config.toml
n_head = 3
norm_eps = 1e-06
attn_scale = 0.125
bias = "qkv"
beta2 = 0.98
seq_len = 256
doc_mask = true
dataset = "wikipedia_en"
Each number is 50 + 12 x the weight over its row's rms, rounded and kept within 0 to 99. Layers, rows and columns count from 0. The size before them is the row's rms in percent of the matrix's.

# up: layer 8 MLP up, 640x192, rms 0.0544, rows 230-282, columns 64-127
# down: layer 8 MLP down (transposed), 640x192, rms 0.0445, rows 230-281, columns 64-127
up230 011:70 44 42 68 45 71 41 40 46 45 49 36 45 63 56 47 40 57 26 82 55 34 52 33 48 43 40 44 41 43 76 60 59 63 58 65 67 31 51 57 49 35 77 51 36 41 66 53 45 57 50 47 29 44 42 57 39 44 24 54 40 40 58 41
down230 008:38 53 64 52 54 25 45 43 30 49 47 60 51 63 40 47 39 70 55 48 40 42 52 39 48 55 46 59 47 38 39 44 40 66 38 66 42 57 60 60 52 44 43 80 57 70 45 52 33 48 30 53 44 36 56 58 65 70 81 25 55 32 64 37
up231 013:53 34 41 67 36 40 58 39 58 66 64 39 63 32 43 43 41 45 52 55 66 24 62 62 44 44 50 39 61 48 55 39 66 53 66 46 65 50 49 43 43 64 79 49 44 68 75 34 31 31 21 36 50 42 49 37 55 43 37 59 54 14 67 46
down231 009:44 49 52 26 63 31 61 49 40 58 66 61 33 50 29 43 60 42 66 48 29 52 50 43 58 58 47 58 71 53 50 39 68 48 42 56 69 78 44 39 55 30 46 63 34 41 58 50 60 48 30 77 62 25 44 56 40 75 55 48 47 64 58 28
up232 011:46 33 60 53 58 35 68 42 33 48 52 53 59 44 51 37 72 59 67 55 75 56 52 57 52 28 56 43 53 47 56 35 70 36 50 33 64 42 67 33 60 45 62 28 53 67 60 60 58 34 54 35 46 57 50 38 52 36 40 46 66 32 43 49
down232 008:54 63 52 24 58 33 43 25 41 76 59 37 36 56 29 49 43 66 51 55 33 37 66 45 42 44 62 56 37 55 66 35 58 42 60 75 53 79 44 20 53 43 50 61 43 52 61 47 65 42 34 49 47 48 48 75 39 71 35 38 50 52 32 55
up233 011:29 41 60 44 76 41 46 50 43 58 46 60 35 64 66 45 59 57 48 68 66 73 58 43 57 37 67 57 65 51 66 57 50 34 41 64 62 43 33 55 62 43 61 70 33 43 49 53 73 42 40 67 31 64 67 48 54 41 37 34 68 50 51 52
down233 007:54 47 48 60 31 50 48 43 57 32 59 52 76 35 64 67 29 65 48 51 51 45 48 58 44 64 55 56 49 27 50 46 15 54 51 62 50 73 58 46 46 54 50 52 68 25 54 58 31 44 69 49 46 62 46 44 59 30 31 50 44 45 63 57
up234 144:56 67 53 55 60 60 48 45 32 38 45 39 69 70 21 39 41 45 57 47 50 61 40 54 45 42 53 62 40 42 77 56 39 48 48 43 22 72 45 48 25 43 66 35 39 48 58 57 52 42 52 35 48 41 46 32 38 58 53 38 63 52 34 63
down234 154:55 34 47 45 63 58 57 36 73 54 37 56 55 49 51 42 82 44 56 68 40 57 70 70 74 50 51 63 20 52 36 56 41 44 55 57 41 45 74 57 53 41 55 52 64 50 64 41 48 47 39 54 61 65 81 74 57 24 39 71 47 41 35 63
up235 183:51 41 43 40 55 50 55 45 28 47 81 56 63 49 39 70 48 53 35 55 54 68 63 39 66 28 52 63 68 38 33 58 42 56 63 51 47 68 53 50 56 44 48 54 35 44 56 48 49 67 40 30 41 53 55 51 58 61 55 39 53 54 47 56
down235 195:39 70 86 60 55 55 36 54 72 58 39 57 44 45 53 24 54 65 59 37 52 45 54 48 40 56 43 33 53 48 67 31 61 66 50 41 38 42 49 35 30 59 51 62 59 48 42 37 57 33 73 61 60 48 24 52 54 68 36 57 60 34 55 52
up236 010:43 52 40 40 37 74 44 57 43 52 53 32 60 61 41 53 55 75 34 48 50 18 46 34 41 61 31 51 47 60 74 38 46 46 54 55 56 55 66 65 36 61 61 28 55 31 62 53 54 70 58 72 40 76 60 53 64 64 63 54 58 42 51 59
down236 008:53 50 42 46 63 32 54 31 58 68 67 50 38 54 53 40 32 52 38 49 49 60 51 55 48 52 65 45 21 51 64 43 58 38 59 65 47 40 35 47 76 53 36 56 34 77 47 50 52 66 46 25 55 34 48 68 29 36 62 41 45 54 43 60
up237 009:48 63 62 51 43 57 39 49 54 60 61 51 34 43 27 64 76 44 26 49 45 46 47 64 34 62 44 53 73 63 49 56 41 56 41 56 54 40 57 76 45 66 47 52 44 46 52 33 46 33 45 49 53 36 72 42 71 62 57 47 33 42 37 73
down237 007:55 54 46 53 62 54 52 60 52 47 59 75 50 69 51 40 53 66 65 50 62 67 45 53 46 57 48 46 22 15 45 51 52 33 63 51 52 39 75 38 56 32 61 69 53 45 43 49 50 56 58 38 70 56 65 39 33 48 73 56 59 25 51 45
up238 011:45 40 60 42 36 62 51 35 46 41 51 25 54 49 52 52 27 62 32 47 68 43 56 25 51 54 37 30 54 23 65 53 54 33 58 51 74 51 34 40 40 54 39 46 46 61 44 48 44 73 35 72 46 52 31 51 34 37 41 50 56 55 63 38
down238 008:43 32 46 69 46 57 45 52 46 53 55 32 36 42 56 32 39 33 60 41 51 40 44 61 46 44 64 79 63 78 61 57 50 32 67 43 48 74 57 38 58 44 46 44 33 44 45 60 34 72 50 55 38 47 68 56 62 42 50 47 63 31 40 52
up239 011:49 39 50 70 48 40 53 52 46 44 62 45 54 70 61 26 53 47 60 71 59 36 54 44 37 46 47 56 52 56 76 58 58 58 51 66 71 51 69 56 39 42 61 70 40 35 63 54 75 63 32 61 49 54 52 54 39 44 53 41 60 26 56 50
down239 008:50 31 51 30 55 52 35 39 30 71 41 64 59 65 45 49 36 59 50 51 43 51 60 39 58 53 64 55 44 23 47 41 35 55 78 44 46 50 54 66 57 65 40 53 56 40 67 43 48 28 45 45 49 39 45 48 28 71 51 66 58 53 62 36
up240 012:44 41 32 57 43 56 69 45 63 42 48 27 52 51 56 64 44 62 44 51 65 47 58 34 59 44 46 36 50 43 53 62 54 31 48 66 53 52 52 68 52 33 61 59 43 57 41 49 56 41 59 61 45 61 23 44 33 52 21 41 49 42 52 41
down240 008:59 51 73 48 53 29 53 47 38 26 69 53 50 37 69 56 36 44 67 35 38 45 57 31 53 74 50 73 38 42 27 46 29 66 59 43 33 55 49 50 29 48 54 61 52 39 48 81 37 54 50 39 42 46 49 62 70 61 58 54 74 28 57 48
up241 010:45 54 41 49 53 47 33 26 48 55 82 51 58 34 64 67 33 53 56 54 61 48 59 52 49 59 35 60 64 38 66 54 56 56 60 42 62 62 47 33 53 36 80 36 43 51 47 55 60 36 51 31 30 55 58 42 62 40 36 59 54 46 50 62
down241 007:46 59 51 44 52 46 76 50 51 65 49 33 64 38 54 74 30 45 48 59 76 60 47 59 62 37 46 65 37 58 45 68 63 77 40 68 46 59 41 53 35 44 24 71 51 46 53 56 30 56 51 63 56 45 56 68 52 47 61 30 44 70 37 47
up242 010:55 39 48 61 30 54 42 57 67 45 50 30 64 57 44 47 40 57 35 51 55 50 61 45 69 52 42 35 39 44 62 43 45 43 61 61 70 40 36 46 48 32 55 58 44 59 62 50 39 39 40 39 43 42 24 60 36 38 41 64 34 44 63 31
down242 008:69 41 61 42 58 34 51 57 32 31 45 47 42 35 62 34 52 52 63 45 52 34 61 46 35 52 52 63 64 65 39 50 43 57 57 57 48 61 46 52 45 61 40 53 49 68 34 73 37 44 47 65 49 55 80 67 73 67 40 45 48 37 52 55
up243 009:42 60 46 63 46 81 44 64 52 66 61 34 46 56 36 42 54 45 47 57 55 30 38 54 66 74 62 47 45 52 51 62 39 38 40 71 48 45 32 40 55 53 40 61 52 51 42 58 46 65 64 37 36 50 49 63 23 39 21 40 43 71 56 54
down243 008:51 49 47 57 70 32 48 44 47 28 44 51 47 55 64 35 51 68 42 54 74 43 50 58 42 47 31 63 48 58 40 56 45 65 43 68 44 65 61 61 50 41 49 65 37 69 41 56 60 41 43 51 50 47 23 59 72 66 33 71 27 53 45 55
up244 156:62 50 40 37 41 62 35 54 32 43 74 28 33 36 63 70 50 21 29 29 44 42 48 35 55 53 39 60 47 57 54 43 63 49 78 43 61 40 50 46 45 66 64 57 52 48 55 62 73 60 43 65 62 47 32 48 48 51 59 34 69 56 48 47
down244 167:27 47 60 27 48 56 65 48 66 46 49 68 65 42 65 31 47 65 53 69 34 56 42 47 38 38 48 47 39 32 47 61 39 44 36 54 33 62 54 52 70 57 57 44 57 70 63 60 44 33 49 53 42 52 59 59 60 53 28 70 33 33 52 58
up245 148:59 44 61 73 68 42 55 54 37 55 59 37 66 71 71 36 43 62 58 62 51 45 39 50 53 50 24 43 44 60 61 43 55 58 79 66 50 50 56 35 40 58 80 50 45 58 51 47 35 57 64 53 43 48 32 54 67 53 44 44 54 49 33 57
down245 109:57 57 44 44 45 54 63 62 51 45 52 67 49 42 37 71 62 27 39 39 64 52 60 30 73 53 77 56 55 39 45 41 53 48 58 33 38 60 50 64 66 49 46 51 55 38 57 61 67 45 38 51 33 54 47 48 46 44 54 47 49 40 62 44
up246 009:34 42 48 57 42 43 50 46 54 39 53 22 67 28 53 39 36 44 49 29 52 39 42 44 58 33 39 38 58 39 35 42 52 41 57 50 66 47 19 48 59 62 58 40 82 60 67 46 20 46 39 75 51 63 42 58 48 43 41 57 81 74 71 38
down246 007:42 54 52 57 48 51 57 50 64 45 60 46 27 57 78 51 57 45 54 41 46 51 58 43 63 58 44 73 54 39 74 30 43 47 57 48 50 64 56 43 49 44 32 48 24 47 68 69 50 68 51 68 54 43 65 49 69 56 53 51 70 57 41 65
up247 177:48 38 44 41 53 71 46 56 40 38 57 48 46 59 55 53 56 33 61 27 55 51 33 67 55 25 28 64 65 34 43 56 33 41 51 64 43 33 51 29 58 51 65 55 58 42 42 79 51 64 29 48 49 40 46 51 77 53 41 51 31 75 46 61
down247 186:46 80 57 49 36 39 55 46 41 80 40 46 42 51 57 49 51 45 54 60 45 81 62 30 60 51 50 34 45 63 41 38 53 38 40 36 49 64 48 38 50 63 44 35 44 44 56 30 55 34 74 62 44 71 27 55 40 61 51 28 71 18 57 43
up248 161:54 70 63 54 63 61 72 53 24 65 41 20 48 72 49 42 46 45 47 55 52 59 50 67 20 60 55 21 59 65 41 64 50 70 50 33 37 63 54 30 50 59 61 63 38 37 47 58 65 58 66 40 36 39 38 51 59 52 54 44 60 43 53 11
down248 165:37 50 62 56 38 46 58 24 73 42 47 73 45 41 47 51 37 39 53 57 55 49 46 66 60 45 58 58 40 43 72 46 47 27 49 48 63 73 61 68 40 43 43 58 53 58 73 52 74 22 77 65 48 47 33 62 46 28 49 42 56 43 54 72
up249 037:34 40 47 55 51 61 49 51 54 62 52 35 53 62 54 65 39 58 34 60 61 49 63 31 40 53 40 49 48 46 71 62 46 29 56 67 54 42 45 71 43 58 69 57 47 36 56 46 48 48 40 65 23 66 46 44 57 54 29 41 62 26 54 52
down249 018:66 51 53 65 54 38 40 51 58 23 68 70 51 29 55 39 30 38 59 44 26 55 58 44 52 75 63 50 47 53 53 50 46 73 56 53 50 49 49 47 54 34 28 60 68 51 32 64 50 53 55 36 74 58 38 59 40 51 66 38 50 46 58 46
up250 011:52 52 48 50 54 65 46 57 58 37 54 28 42 47 53 64 60 64 51 71 50 50 58 38 48 43 37 48 61 46 75 63 34 37 47 54 33 49 43 68 51 40 58 73 40 52 57 50 64 47 49 52 20 50 59 54 37 50 27 35 55 50 36 53
down250 008:60 44 61 65 41 27 57 53 33 36 50 66 45 47 61 53 38 48 50 39 61 69 52 59 37 73 47 61 37 36 17 66 48 72 49 59 44 44 66 57 35 47 45 75 58 46 53 78 22 54 50 44 45 58 39 62 62 60 45 18 55 22 66 54
up251 168:42 49 52 23 48 60 30 56 49 47 60 33 42 39 57 70 42 30 46 52 54 49 46 65 43 35 51 44 68 66 62 45 58 63 52 36 47 55 55 35 65 37 42 48 37 42 39 39 42 71 31 49 52 55 32 60 46 56 66 34 49 49 48 44
down251 137:55 60 36 55 42 43 59 54 57 46 47 51 33 43 47 61 65 40 34 48 40 53 63 44 51 53 33 52 30 37 47 46 73 27 31 50 54 44 46 42 64 32 74 57 68 73 45 39 41 54 47 45 41 50 59 38 33 63 54 53 51 46 34 77
up252 165:41 44 48 72 49 60 76 55 51 58 74 40 60 70 64 35 57 41 43 41 62 75 50 49 42 71 45 55 59 58 42 35 56 54 44 50 60 55 30 49 39 67 66 59 37 38 56 57 62 56 70 47 32 44 38 52 46 56 52 36 47 55 45 52
down252 168:64 44 37 42 58 65 17 35 50 51 41 67 50 47 29 67 33 54 51 52 35 18 66 33 55 37 65 65 40 42 64 54 50 34 47 48 56 35 46 49 62 36 45 56 62 44 35 36 36 58 47 60 50 43 53 24 44 31 46 63 62 57 45 53
up253 150:38 50 55 42 59 39 39 56 36 38 39 37 50 51 49 69 39 36 34 71 55 35 23 42 38 33 23 57 57 61 58 51 34 44 43 43 45 55 31 43 39 78 43 47 37 48 40 55 31 51 38 43 55 47 40 45 39 63 55 36 54 33 50 55
down253 123:35 45 35 62 37 63 57 35 49 56 54 46 49 52 32 47 41 44 52 35 38 74 50 66 50 45 63 64 45 45 63 56 63 57 40 53 30 45 52 31 43 25 60 52 58 60 50 47 61 33 61 48 47 54 39 56 56 61 55 46 28 52 51 52
up254 010:52 48 34 55 38 49 52 37 70 63 57 32 56 61 41 68 42 54 39 44 56 30 47 41 57 56 42 39 54 43 74 58 41 28 61 51 56 66 29 51 51 41 80 50 45 43 70 42 59 59 39 49 39 74 40 51 35 52 36 48 43 25 42 37
down254 007:65 53 63 34 43 31 35 59 25 51 48 44 39 39 49 40 47 54 44 55 42 58 48 47 50 58 61 41 49 69 23 32 56 60 38 58 28 52 38 56 29 57 51 48 48 68 50 55 52 50 33 49 35 34 25 57 42 52 58 38 36 57 43 29
up255 012:45 47 50 37 40 72 43 52 48 54 56 42 43 56 48 66 41 50 26 56 54 31 52 36 40 58 34 40 53 37 74 45 38 40 39 75 66 53 33 43 42 47 49 56 41 26 57 52 46 77 65 93 34 62 51 67 45 46 32 53 51 45 60 50
down255 009:46 31 71 72 42 50 57 46 67 50 58 54 45 35 75 46 30 46 47 32 73 51 51 56 44 58 52 56 47 63 50 39 37 42 67 50 48 55 45 50 60 60 37 42 37 50 34 58 40 78 55 40 66 42 41 46 50 30 39 49 44 42 46 65
up256 147:39 40 56 29 55 57 41 57 37 68 56 49 50 57 46 63 43 40 46 70 47 56 48 37 53 29 61 48 54 60 55 47 30 42 68 66 77 64 42 38 49 31 56 46 61 58 29 33 56 59 43 47 33 39 45 53 63 62 44 45 35 59 26 23
down256 136:42 53 39 40 41 58 26 52 62 48 41 56 61 58 69 62 71 60 44 60 36 51 39 52 35 46 70 44 39 36 54 44 45 46 35 52 51 45 51 54 63 16 59 25 67 53 62 32 56 43 51 76 61 68 59 61 53 35 40 84 36 38 36 66
up257 013:38 59 64 50 72 49 51 43 51 42 74 41 32 48 55 63 43 68 57 65 59 26 72 53 52 47 41 56 80 57 60 62 45 24 47 46 44 44 53 68 43 54 62 66 51 40 53 40 51 39 34 58 21 43 59 42 53 58 43 39 69 26 42 65
down257 009:48 34 47 41 33 45 40 55 44 42 63 57 61 42 46 44 29 43 41 54 54 68 45 42 38 69 63 78 36 36 46 57 62 62 57 60 51 32 53 50 41 50 36 53 59 23 58 58 49 40 61 40 54 39 41 50 41 42 54 37 63 49 77 25
up258 145:66 37 47 43 73 54 65 52 50 37 36 28 59 53 67 56 44 46 47 38 48 38 64 60 53 38 45 42 51 65 65 62 48 52 39 79 45 47 34 55 40 47 45 51 62 27 46 60 57 47 46 47 49 42 45 21 67 51 62 40 16 76 49 57
down258 136:44 58 27 44 54 34 56 40 65 49 38 60 39 57 52 36 66 38 44 62 54 55 62 40 59 42 31 52 49 64 47 69 70 39 47 44 52 41 56 43 54 35 55 24 58 62 48 24 73 55 55 44 56 60 58 58 18 36 49 57 51 45 37 58
up259 009:17 57 61 47 49 47 44 39 64 60 59 43 64 29 45 68 51 70 35 34 46 25 52 34 57 72 38 30 56 47 59 43 56 40 48 44 60 33 49 51 41 59 59 48 37 40 46 43 39 41 35 43 38 29 49 34 55 50 56 58 25 38 53 51
down259 007:46 45 37 49 61 45 53 49 50 52 35 59 36 47 38 06 35 49 54 66 65 51 50 45 59 31 58 67 45 43 49 45 48 36 64 63 59 45 42 47 79 43 24 53 42 42 31 35 43 62 56 44 54 38 80 41 35 65 63 56 41 52 54 40
up260 011:43 43 41 57 47 60 29 28 67 51 54 34 61 41 54 63 33 54 41 43 60 42 61 59 67 60 28 43 45 34 56 36 53 48 58 62 70 43 40 50 50 26 66 52 43 62 69 54 45 54 39 49 31 37 31 56 45 40 39 66 59 25 62 51
down260 008:41 63 67 35 65 37 45 59 31 45 42 41 43 56 43 32 35 65 56 57 46 30 40 38 38 40 51 60 47 54 50 64 41 60 65 75 31 41 39 42 38 48 49 59 44 68 42 61 25 52 40 53 43 44 81 66 76 61 77 39 58 50 54 41
up261 016:46 49 45 59 41 64 48 32 53 40 69 24 51 44 50 68 57 62 47 62 67 17 69 41 48 46 39 52 70 55 72 50 51 28 57 44 59 54 52 64 45 51 75 45 47 37 56 48 49 45 46 70 27 58 57 39 50 56 38 50 64 17 41 54
down261 009:45 51 63 40 42 26 38 64 51 70 75 55 45 58 55 43 27 39 36 48 48 73 56 44 44 63 70 59 21 53 47 40 50 56 58 53 38 46 44 30 53 42 40 63 55 55 66 68 55 71 50 29 57 46 44 62 43 57 62 27 67 46 61 27
up262 149:59 58 59 30 54 68 46 77 26 55 48 52 76 41 35 50 36 44 41 27 63 46 35 48 63 50 25 62 52 54 70 44 46 55 60 46 53 46 29 37 30 45 52 59 65 58 54 43 55 57 41 49 42 49 53 42 53 63 54 46 55 45 30 45
down262 180:37 55 57 56 48 36 53 43 58 43 48 57 20 72 45 43 53 55 56 58 43 55 43 61 74 45 52 47 67 53 52 48 50 32 47 32 47 42 59 43 51 48 56 66 29 32 57 57 32 45 61 41 53 49 39 47 49 43 71 46 45 67 75 51
up263 013:53 21 45 56 48 69 59 58 39 42 78 33 47 67 47 65 68 50 57 59 67 23 57 32 52 30 42 56 65 53 57 64 62 37 50 53 58 54 52 63 59 51 76 47 65 47 57 45 53 39 48 67 45 77 59 50 51 56 35 42 57 28 59 62
down263 008:57 66 43 40 49 19 53 39 50 61 82 58 34 57 48 39 38 34 35 45 28 64 48 53 35 66 31 79 29 35 40 30 55 49 53 55 20 56 27 36 58 51 45 69 41 62 46 80 46 54 38 29 49 40 35 63 55 72 49 27 72 49 60 40
up264 010:66 72 35 61 49 56 63 51 62 53 51 43 43 40 45 56 37 54 41 58 37 33 38 40 50 53 43 43 59 42 39 44 41 56 66 56 54 46 25 66 46 44 69 61 47 60 68 25 40 19 25 36 42 23 34 64 43 49 60 55 38 50 50 43
down264 009:53 42 62 59 64 54 67 66 43 45 55 56 50 54 52 32 65 40 51 43 49 40 45 37 68 51 47 64 60 23 42 58 50 58 29 50 62 57 58 68 40 51 54 66 40 50 54 75 12 48 49 55 44 53 64 38 63 55 52 47 55 32 42 38
up265 015:39 34 53 48 52 38 49 41 55 62 61 31 57 46 55 47 54 72 53 49 72 45 62 31 46 36 56 42 51 28 76 43 55 22 65 45 69 53 50 62 51 52 53 47 49 49 64 46 47 37 41 74 39 66 59 37 50 43 42 42 66 25 36 42
down265 008:67 37 40 36 34 29 40 33 70 68 81 53 44 33 54 45 40 38 52 56 41 61 65 43 37 72 54 72 54 61 48 34 51 43 69 45 38 62 42 31 54 51 54 59 55 25 59 58 45 59 37 42 56 52 54 71 40 68 39 46 62 42 60 54
up266 011:54 65 49 40 49 49 45 42 57 54 53 46 40 58 62 62 55 47 34 56 48 62 75 46 43 51 45 64 53 51 62 72 44 31 49 45 55 45 37 61 46 45 54 68 37 47 64 46 59 25 15 58 17 41 53 46 72 53 41 55 56 37 43 49
down266 007:71 42 52 71 44 50 49 61 48 52 58 53 74 42 48 73 50 43 51 39 39 66 36 58 56 62 54 34 51 53 25 61 39 62 43 50 47 47 70 55 42 58 57 70 59 39 60 55 25 48 71 69 58 53 29 66 41 57 52 43 46 32 69 41
up267 168:50 31 38 27 62 57 65 51 46 43 50 52 55 47 23 59 54 27 63 36 71 59 43 45 66 37 43 61 58 36 62 52 29 56 74 58 51 49 61 50 59 46 68 46 62 42 46 68 54 58 51 45 42 51 47 70 65 65 36 51 43 67 27 59
down267 182:38 72 52 34 41 36 57 55 61 62 41 46 49 54 58 63 38 42 47 61 39 59 69 26 24 32 47 39 65 38 29 53 61 45 35 21 57 48 51 38 50 53 57 53 45 43 59 32 44 38 51 42 60 54 41 47 46 55 42 35 66 43 55 32
up268 010:68 20 43 71 51 47 46 41 61 48 55 39 68 51 49 54 53 49 49 45 66 34 40 34 60 38 63 32 67 27 40 47 66 50 68 40 71 50 48 46 62 54 79 47 45 67 59 57 42 41 57 48 58 51 41 58 37 35 33 52 28 34 47 29
down268 008:43 76 52 33 58 42 39 53 49 48 60 35 23 50 39 51 50 65 57 43 51 32 66 39 36 52 39 63 41 62 35 25 52 51 49 48 19 51 40 46 45 51 48 60 48 73 35 54 50 30 26 23 44 51 64 61 65 54 47 38 51 57 59 48
up269 167:65 25 63 42 33 31 50 41 11 39 49 46 54 45 29 78 56 45 42 55 68 51 46 38 58 69 61 65 65 60 29 49 41 67 53 54 64 62 44 56 60 68 42 49 59 42 35 53 35 55 39 17 44 38 53 62 49 50 46 54 38 51 35 64
down269 128:22 74 44 42 68 47 65 35 56 68 30 30 54 37 58 52 25 37 59 54 35 58 57 46 42 37 36 34 56 48 59 41 61 46 47 49 30 26 65 41 61 30 48 62 56 57 53 34 49 38 58 52 57 80 30 49 51 67 55 24 79 35 55 43
up270 166:66 47 63 44 44 33 57 76 16 54 41 51 57 62 62 50 35 20 48 39 63 42 56 38 62 49 47 47 47 50 55 28 47 62 71 57 55 58 66 64 70 65 48 48 49 39 57 55 63 45 51 29 41 39 28 34 40 47 65 29 45 40 43 65
down270 179:45 69 32 60 57 60 44 37 71 35 60 49 57 41 39 55 49 69 57 58 15 50 36 44 57 60 29 57 48 58 40 66 65 38 65 55 60 63 46 46 35 33 37 54 58 50 52 62 51 41 62 56 70 50 57 62 71 56 23 65 52 43 35 46
up271 144:46 53 69 52 45 40 34 60 48 20 50 31 51 43 39 78 41 50 60 34 50 37 53 58 44 31 40 68 39 72 63 40 38 63 58 60 60 53 45 57 39 40 44 62 66 39 44 49 53 69 36 64 49 44 37 22 72 59 47 43 38 53 59 47
down271 149:20 41 47 59 46 67 66 46 54 52 37 55 48 65 67 36 60 52 53 61 30 46 53 42 54 54 59 52 30 49 17 57 45 39 57 35 50 54 54 71 63 65 50 65 31 56 60 25 50 51 67 46 41 51 38 53 32 51 28 34 51 48 67 48
up272 011:45 51 31 68 53 36 57 42 40 47 66 47 40 42 63 52 62 67 87 65 65 39 48 37 41 49 66 63 64 54 58 52 66 41 74 43 66 48 55 59 51 53 88 53 37 56 64 45 48 31 45 52 41 61 65 36 38 44 42 35 51 28 41 57
down272 008:45 64 41 32 39 58 52 42 43 66 59 40 61 59 38 66 46 39 41 52 38 63 65 42 64 57 59 67 45 25 45 33 37 75 50 46 48 42 58 40 43 50 50 71 55 29 66 67 53 50 49 47 49 52 52 48 57 48 57 31 59 65 65 30
up273 167:68 59 57 58 56 40 57 49 39 28 44 49 44 45 51 60 66 48 43 55 58 37 46 68 46 41 58 78 49 44 54 27 44 72 71 48 47 60 40 34 51 65 39 57 48 46 49 46 37 70 55 51 29 29 48 25 58 46 66 55 41 71 72 62
down273 166:57 30 28 43 60 50 37 58 59 46 53 39 56 42 53 45 45 46 36 26 43 68 46 52 61 63 47 44 44 78 46 79 41 50 48 50 50 63 62 52 33 40 67 61 32 51 33 50 67 59 40 60 64 54 48 71 64 57 62 56 59 53 15 39
up274 010:32 45 40 31 61 38 58 44 53 38 48 36 61 36 67 46 61 84 67 39 72 37 67 39 47 40 42 58 70 35 44 35 52 14 49 39 53 53 41 56 53 66 50 47 57 56 52 55 60 59 51 71 43 71 56 44 42 45 45 45 65 53 46 47
down274 007:48 37 62 53 25 67 56 41 72 51 67 53 33 35 59 35 24 34 48 49 51 39 42 41 55 55 72 61 62 54 55 35 46 59 61 41 38 44 47 33 45 47 41 48 47 53 44 47 37 57 57 31 50 50 55 54 59 23 34 48 77 62 52 56
up275 011:62 58 36 79 34 70 67 60 25 56 51 37 47 62 34 28 28 48 42 69 44 28 41 45 58 57 38 46 36 45 57 38 49 62 49 68 49 28 53 49 37 49 47 51 43 39 37 24 40 70 59 39 42 41 43 45 41 42 47 47 48 46 64 52
down275 009:31 36 53 44 87 42 53 60 47 49 60 47 49 65 60 27 60 57 64 46 58 38 58 53 48 57 51 77 45 75 76 49 39 45 46 64 61 61 51 59 66 46 47 50 47 69 52 59 38 45 28 49 49 49 52 43 66 52 37 30 40 37 34 60
up276 011:35 52 53 39 44 50 56 51 65 44 42 23 43 43 46 42 45 53 42 47 58 32 53 44 44 47 46 51 67 57 60 43 51 50 48 42 63 61 52 81 47 65 59 49 55 45 61 32 50 49 21 80 46 38 56 49 53 57 63 42 77 46 62 49
down276 008:52 41 47 56 56 51 51 59 48 53 69 68 37 62 37 39 48 30 50 62 40 51 42 41 72 70 58 58 61 16 41 48 48 44 49 37 61 64 50 54 59 39 53 56 46 30 57 58 43 53 51 54 59 43 64 38 41 43 73 53 65 27 58 41
up277 170:71 48 70 49 61 44 54 72 37 33 72 33 47 63 43 44 45 41 72 42 76 55 60 77 51 36 64 38 54 59 41 21 40 59 49 42 62 56 60 52 53 84 33 65 55 44 35 38 68 56 26 57 40 28 40 58 55 48 65 51 43 64 53 55
down277 166:41 50 51 45 54 48 28 41 57 39 39 57 48 30 67 51 46 60 18 53 39 37 28 30 43 57 23 43 33 57 71 72 57 51 70 52 37 60 44 44 52 45 60 36 10 41 52 54 45 45 61 35 46 49 59 45 55 71 46 54 50 41 30 31
up278 009:54 64 49 50 28 56 50 44 63 62 53 31 66 55 60 44 69 52 44 53 57 38 47 49 55 63 74 56 54 49 43 80 47 43 43 38 48 59 38 45 70 49 36 60 40 65 50 67 54 40 21 39 44 64 55 49 48 45 44 45 44 56 50 28
down278 008:56 52 31 53 28 27 33 45 55 55 42 35 44 56 51 66 37 43 46 33 48 64 53 63 56 54 35 49 76 50 36 47 57 30 28 54 55 62 76 59 46 50 56 45 68 62 65 49 49 68 58 45 44 60 23 67 50 47 45 49 33 42 56 31
up279 159:57 31 68 32 48 73 37 49 59 48 47 26 41 37 42 65 34 47 61 41 60 48 54 31 52 40 36 65 49 71 52 59 44 59 65 54 53 43 45 50 56 75 31 56 51 53 24 36 46 46 44 36 39 46 52 70 48 49 40 48 45 37 47 22
down279 149:29 53 50 52 43 49 60 40 61 37 61 53 55 66 29 38 50 53 34 68 50 45 55 34 50 47 52 35 36 41 35 48 61 48 37 39 64 60 61 54 57 37 51 47 71 53 41 36 45 45 57 55 30 60 57 68 52 33 47 42 30 45 45 68
up280 010:54 37 32 39 64 25 64 46 48 54 53 39 62 35 61 37 47 56 61 57 61 60 42 53 54 55 68 65 65 49 59 42 59 45 54 41 43 36 67 55 43 44 66 47 29 42 52 28 67 43 42 49 38 45 38 19 50 41 57 37 56 25 24 47
down280 007:58 54 42 40 56 48 34 34 36 56 38 42 64 54 31 50 28 66 56 73 40 42 54 58 59 50 62 55 40 68 56 56 59 51 34 63 54 71 50 62 35 34 69 50 70 09 65 43 39 41 44 47 55 44 50 53 40 42 57 52 36 46 44 41
up281 009:37 59 55 39 61 35 52 27 53 51 51 53 68 24 75 51 39 59 47 47 54 71 41 31 43 54 68 49 59 43 45 42 55 36 53 37 68 62 35 36 67 64 46 54 63 58 49 49 52 15 34 55 57 45 57 52 72 43 57 55 63 74 53 50
down281 007:50 39 57 68 26 79 59 49 78 48 55 56 58 37 71 55 26 44 54 53 49 41 53 56 76 43 69 59 68 36 60 65 40 50 53 41 61 59 40 48 48 58 29 51 44 19 54 45 28 62 65 59 43 66 64 43 53 32 46 76 65 66 36 72
up282 146:52 45 37 48 46 48 37 55 51 55 54 43 42 42 58 55 42 61 09 43 64 42 60 34 41 57 47 64 64 73 65 51 61 58 49 64 69 59 29 46 44 45 36 57 58 69 29 33 46 65 38 75 38 59 32 35 41 59 75 41 42 47 64 29